Part of a small language model's weights: vocabulary 16384.
Each number is 128 + 32 x the weight over the matrix's rms, rounded and kept within 0 to 255. Layers, rows and columns count from 0. Numbers have three digits each.

# o: layer 2 attention output (transposed), 320x320, rms 0.061, rows 55-63, columns 256-319
# v: layer 2 attention value, 320x320, rms 0.0641, rows 56-63, columns 256-319
# q: layer 2 attention query, 320x320, rms 0.0728, rows 64-101, columns 256-319
# k: layer 2 attention key, 320x320, rms 0.0706, rows 64-101, columns 256-319
o55:146051128147077115123160074162189149144110082095125155135152085094165133151126133143153107100150220089140136112123164125137092104108091081162127093175155151116112139091096111197150177099134034
v56:134122141130077153105076157169147094146121121109130134053123111155105148156136108128102141137152140127126110164144088120111143071146144132128128118180117144133119162132142109151108124120136143
o56:139150143167171090078155156092117125136111088162135151175143132083111136112137097140130124109140120115092140129150119112157138156161091129076157148092119116146107115151164096103184135181167131
v57:128131137150148102129090134127109154119075159097097118099134156138111078159125152159073161109109133140093146184106136161123116087088153174156111192124139136164136143096159118136114136106074157
o57:123157142160138130125124107119132092136136153162172171117113161097149135118116121107153117141138165223196125175095144117118106101124078124127110156139146116203138119129149127143175099137115122
v58:172147078174108092145158131041106124122176134119139158142084154168142060195130140119130192187161110108064115120131161138143195150097149083150067127104146160074097142218073130156085125113119143
o58:113153131147156097149110100125157176089075131113156158126132060193078099105105217161129114087111118056141076090156089116108124132111170129190123121101097175162082127139146143129138101139132121
v59:084120153133156146151070149098067068115162104150130092181128159166145170146113131072120064136131145117067141188147151136145147167138184128155141078185129046081129087128133141183122145102133124
o59:138139111116107123101138171132111131145082124117113100093166156099133126110100117117144157076125134100104102132149131103112139180090110124070124129075151104084116130175116136124098118155115169
v60:115135120108140162139151127111145145138092139132137157142124100121181167146077124089125104130154116140108158120152108080143099111099159185150173171123114148126148148116096165172159110156168124
o60:184115144185161095109082123157104150175156127138144103086089120136118134096131081108106088124116117183164130109052093115101163127131104119158131132092123126126200122126122120124159174080134134
v61:100140091172153103106128121096157089100230057144110086140181123103137154109149122100151174125137131163140177084120129130170162127146113078114120126103177160135143115095153111112215148137168075
o61:129096136159129162100088140117121147127135140136081114109135124110061142137139076113141114157139090180139160084140109129125094112116157133126114144136129099139135170103090133103123183100101144
v62:122095133191102123073152119194149132094117151179116064080105121126094194165093064046241140138121119125156154127092091098117074127114069117145161088128121150117145126125164106150177108131130142
o62:112121055106069130126133185097136134151110150141122117161146100096149147158143060086110100164126131170153165119177119089164147120078098136068137133088118122152113130157116140131150102170093085
v63:123135133135090093145073126123083100102154156101139134152150153166125088206133173147121105128113150090099085087143108144069111203121158104129107125116110139168088073125158123181115147090089117
o63:085154121076128152172143136135138072124104108089145109160098097156128132112131192137136091132129107130156082150158155128109129154170174144164136141146148124169107132170129135140130063175130127
q64:126168118091111165113077136106118177133159092123135141087119165124140105115188102156149133171131124099106138143094166122136172119092153186159157116168136057169163153126123072109121184128132156
k64:151185092117066104141106096148154164130185116110094088125169140098143108161196106127121121068148129047085148120138088161118157106171117122138049161109101166089170148154157091138134106043085209
q65:122104155170143123088101118133145113121133139119119140109140193141164121106110150150113127142103112141114092156148187131130149134112130126085125106171136097155126106120108157099136161124139150
k65:087099152129075143142188157133134218200095101148090134157101079111056135192151116115171101110131105170154137174125086060131145097099139166123104145108158097119129134144149156128133136155143104
q66:173101128108080099129045094130172076066124187166144198156144125102157178111137160179152113130127181103067093169149108168114112086149125153149220125134133127109100201141096085183222131118131126
k66:096110114129128141115124081095134116139126151069132090092096185121088083133114123114131106102083092112185176076135099143130127132139125085094074053164088133151144113084138167119153092172128137
q67:125105135150143094162152149142134068198104125086135161199107060138128162172145139104164117119179122154141148119084151111108107145157106126177090154029106209149113073168136148129127105166104130
k67:141109073133191143134073131120127088068110110149135160082128184143199172125156175085107174119155096162120119134106152175169157152127120119114141107163099118055102130123088144135145131056200134
q68:140162101122108131117130153062085118139131108111164146139103177152149070113174197147117115130068095091182122143095237126103120118116081096058130114188124142059153176125078131095125123110053122
k68:086208118143054218088131037103061161112176107100115085130111109108092176126172064121175101137127190107085139124141108169157130096087177180122099112100132127180094130211138114149131125134061126
q69:110146148123094149084123132190115156175120092139201111094125168107049122080193159174174103133060098181164113180133089093121129178089065153113100101175138093122155142084065102082086192086123148
k69:130169120108119077084102066086098136081081166135141101161121143110114102116123170085160080038095096113156130099124079144115107068140193099159123081111089105116168103054137161141119158164115121
q70:087142098141144101180153089175159130186140160071137134158137038111105070128146102107121046145153115214127156194130154076094110138163127109125133188122177105179134111084147187098172163169142138
k70:131138139159182057169171174141176108097132142104160119168133110132135186058007104037122140114085120166135146119114111114122128184131059067140127107099055104128096136084120200096175170163135144
q71:201121145080118130123163173127058156051152139149143094122076180136108120138091136133090128135077127137084185064147051146116154093113160144171090077107098182063138065150178152195088074104144171
k71:087115145194161154124164097141139089188132123070176135118130141142056075112117017114184095126075100192174125151147139153139161085066140162043148166084162097162177117154120165068198144157132118
q72:189092078145189159098134111044108148109123081118144101183067198162150118117167143095139140119109141051143076086125137122103064154091118151172150109169052147102135137112109059159129114100083112
k72:118113124115088139082076106083077110132169078134124088119123168157142073143138149209127088098130107053131144108174151188123141064120169147138133094127123105122147130145147059160091075115177111
q73:118179133103126162109106163122081177159129074170188083109149193200028125123191164136159124048021072137173146084168040094108118136077060140037123096146122081165178130029100037130102154045142092
k73:103137165094142117115131115097143140156129104182093137124124113170150104099133131114113113109163100111112100111088135158123155127138152143154157111159134089143148130079133115163173155088148121
q74:152228091141119105191139080150196078098101140089078108178158082100080153092132153183190148171238162093163142221138151127123161109133061147108088168175124086198139200062160139067178093178132117
k74:149093153105132132145159115184165094103072157098166158100120080089092178100057083028139172151109133165155143148153090109112079170131081081151129126127142151104112109136061216096183164188145086
q75:169094166147080155145148148205115130180118130127175159145139080064166079173106133123059037117088177200116158093131206077124129110123173103127136188041201197121085089215108192091115134195166121
k75:117174113124121145178139127165083118121154175078194133087104143118083138149183122162111107107080154156149128131118111123091102101132159090129126133018148137113147127137090136118107064122140102
q76:205230119221100120142127078187169131113154115100102119183136103103150060101070144172137121119120190080230148185152112124099122106166042118161157178089152147079043142099085110111125101215180088
k76:132131114115081128127167144158091123112114159132185120075118126072113131170168119111123171130105129155128159129146123124131104106138109083125130123071142128104129120127091127109118097119164113
q77:181114120137113157076103124125127118105184115123171156143110180114196082130146143129131096111035177109133135068115103115122093115100144091146203100076124168052088099161090095160095127113160094
k77:124177116109043100056089118108095168084145122184141038120147185129197073176169176202156151063145146153098166098092147137166139103135155114155165090068139133150118094145154040180084089128136088
q78:101029078100168133130176199108093168119122127181165156074116151201119149147170154147153168134118024177006096096122137141084132114110120152131135080195080121119193138132181168176098088000019162
k78:141147172128141100138111107146139125146140128111069161164163079138128095118115142121144087169178183093173098161156134129141150114110137175113092140197168142152123160096130175112139194142124132
q79:180239098147130102128128074123151084102146122054099140159133089034073108143126159171138138159201218141203188200140128136111126115101075110053083157122125138142053144096091162083132059255172072
k79:220214121084104116208162091242167115080141180061207174067172096041118148126160091134114157151134210148194193165146063082054130098087095121141114119066146114113105152071060152099126111164155079
q80:142179104095100162153139073059106127116203113109132096153102131141116078103134135124162164127143156072128117148077090086108109127085118142174140135165093128092129135156117128149106095126104105
k80:179157158057066122115117054123179133128177170214123139091123125087118111137212146112148146093197145145105155159100163148135147057120149190133171125143159134162099114109146104130175113126148150
q81:087108126125152104147115128114119140167100171134099116156109092135073132126157147151101155149178118149108092164118188134135148130157103121150080167170106087190173137119160152118147163118107118
k81:146105117128181152147120165134139098110092092111104151160206132196088167152158166052102141104139065121110121147202039160021108124163115184106165095139107152094154096107151135150110163049116133
q82:143076109120162159141173050090141028113149089103151174107080102154130129164106084090121102157131178107137158130105135131100110125140142133197136102102122150119128143150108173121090071176103155
k82:118209171103081087084110023107107194113174127143122138109147137137166108157147126109143164142166151157121074140109133158124138160140184117155153078160129124119131157121136071172187081130185096
q83:061133155128150111134182132128186071128131117133127125109136113120118101097145127149154079147102089139166158120120109144109097128099054150053166123113134089116104130068141188089114111113157112
k83:172168129138095114117138085148166140133108083091184147115126169089107123109105117144123143180087146131165164167143082134098117099144154102141136115165180080132133114072127161127120174134101095
q84:091106128133149117162120148088118138105073131125084131113110098141068175153134145107136124136192111102141111138113152141120155092151127128155055131162121126176151181118139108137107153130068124
k84:129121074073161155145107145145160085174136088181085125158083115112127132081101140087097140138137078107134094120101084148069120156114137085081185129148099129112115111128150169145184138095168082
q85:131123122098113138127165088170126075066147121116142168119123149113134092145120073102145060146072133132127139143124072079144066156103145182098144159079110085120070104132114157130160093116151150
k85:095096135140114097098121110072114176164216117135149116131123129097124080117143118119132132151127148167164093124129180109118080124138160103171159129128181099133123137142150156137162108168146094
q86:119133124115131177130110170103101123124111145123135154205113103129177109110165134129113100154101145137080095126145144080129117123120152122146130117144115160150169110131148094125099149102088109
k86:134118108148104063103136082091101127137085139135072060146106121193121103151081165130178135098133128126097128156121227122123175083185097106118092123107129082146171122114140175085128142162163099
q87:145180128088115056111140125097085136143152103137168127140116111088120173102143147133103110122121154124116116102115120105150138120108112142093075146134128113127113157124174103190187147074128159
k87:168139114114176136120150117118144092100129161151082135146118133134120124108094089114193164133125135148068113116104183116117111116104118144158160139114108153158103127147075117116118112146146140
q88:126172136104140096175168152097122130131091148151069130148106155137127163101109186110140126158130143137119096167129117134120176130115121138134098118154085135188220127111156150121113138124088116
k88:103165109124106093111099078163181144154102096101118114110131079139184107134133128156101143076143122123122175103181137111103121110146113110076110175127137086196109088125121128135169178172113151
q89:135082130112129110120160058098098085070189156081180145094099108121106118150105042098132156148081128118106109111099099145126070130167132129160163127087115155075087089221131142137094100131121177
k89:168150207115107139073112097098072173085161147143137148110116161128167125166195165156153126137150200146076121150135176142147132120121201123110158102165122175152086105148165061123151122139092066
q90:095144148155117107066092159213143138143135104155118089139162123101130145078162081133124096113076096181117105139159108079213110155146167126086161174063143121191120093118126141118134130128164167
k90:046069127146216099167142167116067130109157160086152114160129131159100125152132078139162102112104113121124175103125189129137089091114121172159094138075100146135132120183169120083094057123084148
q91:082129139129098083154157127144144138166133146141123114130151143155105146079107183161151088156057113193154155143176135106157096142126122163055129119123149118185166089089170156103149058115159159
k91:110125145127159096149132129129109124148114118046165134147102135168124113107078093139100091173118152126128139114149167154143131107093120163125089191125144074154129174098111186096148153178081160
q92:138125131142126127159121154111159124170101109082094096154147120147112145122081107132113197107148118169171060141109141177116152151167074100152186145128143104098115093098114101131186177121142152
k92:132081146133179147137136163111142078094146127103157146110103127131114123094083149122126149174102166078122121120180087131132153157102178192130069158170095125125125129120125182147123190137120116
q93:156070122134150145150150168093140141177106132122173201129142106183126144119124166116038144164149128159112147153100164135141130134072165111113089114198143132152150146106117125095111149140057116
k93:081188122124144114162141083102119124156131103102078099143149115145141088158108115141132064102125165109174105142165119117114136106107144150084071189143127144125137141093116161108125109146136190
q94:108159105158087114090139135155109148159118095198134114135189103141171100144145158110157048156127119122141177060139125106086142125142087131087169110088121092088115124134086087138101139079162120
k94:187159113180104115087161157153108103130132157156204154137112209031120126101072178118172143130128133161130152142126064074170118113095114107119166045121129109147205183081110120121099192159114114
q95:132120129156139161155163162108130143178138100095148144129152075126111127125153086142118161155173116192141142106109162140112114117167079135082150151134169124105125142138121099089157164110128135
k95:148165172133145139141123141148112057105147138086107151113105170140127119062061119103211097121098147085138106087145073146145132116099167145146134105124065128111163183110085141129113150147130135
q96:130125121109145089118142093122117129113119118149156138098099092149127139097183166105127089148116150095120148126134200147121120128121124139114029113144090152100139173153120155090158103107070109
k96:142195101106097112108127047151152116157051127063071171099106138143133120140127119130153166099118101159195084167084169124101107147171122086160182079126186079128084107135169097088143101109164099
q97:103133117166171108140128110114105186131113145089099127149145074160139134154163141134050186133151112135148089176174143155140132143183117161171098136139099198154178134174145093124144135127088142
k97:125112093105130116156108147141125124154086091115101153140141124162142154177151116132107186121162121123139152180177161152129172115118112146086135133106139084096104089072107109097139163092142122
q98:135142126102104108094145098129164097091154109137126112097146153099139081073047128101180062137071127122134203116085107103134100132065132125111116154087140097136077085086130190128120113109158154
k98:153111157116132075084162040099119176150119102187157130099132147083092136140151125173146098158163183163114099185121168109135120130141146157149166112200163097185138153148160105113145076139107105
q99:095143154156138141125128160104135154149105103138112122126162154115097148109129186152127165121198110104124118161122152144094154120121092135118073140174132164156161176086117126144141135124094099
k99:131163096075114171168134160162163107150062124142088135142128087145086107098046104117109124126134087084168168125126086153148167133121104146105137141090095114111131192095094154142163180066162108
q100:123108125135172052135117162155153170178117139083132124182142106095079137123124091163107100118095068134129108086112157158158109178155081073110095131151134056137121075131133098110092189121129139
k100:126110096172113165163114184074066137137100132082093097173122143140127138136095156135139123143130179135099166133159063111105172123129109119145103149182133146100100134098146140131108160097104059
q101:120159143164144148136112132143070112099189105137133117100141118150103158180178006153170070157145088146110112129126093083129094099125160138105144138080128134152135109175150125094089104151163138
k101:127100123166158127133081176108118078119156172163150161121103153081135113142137155124110171079162137141120123129112205208175078125103125142131165106109137128144154114180111079148167096147132153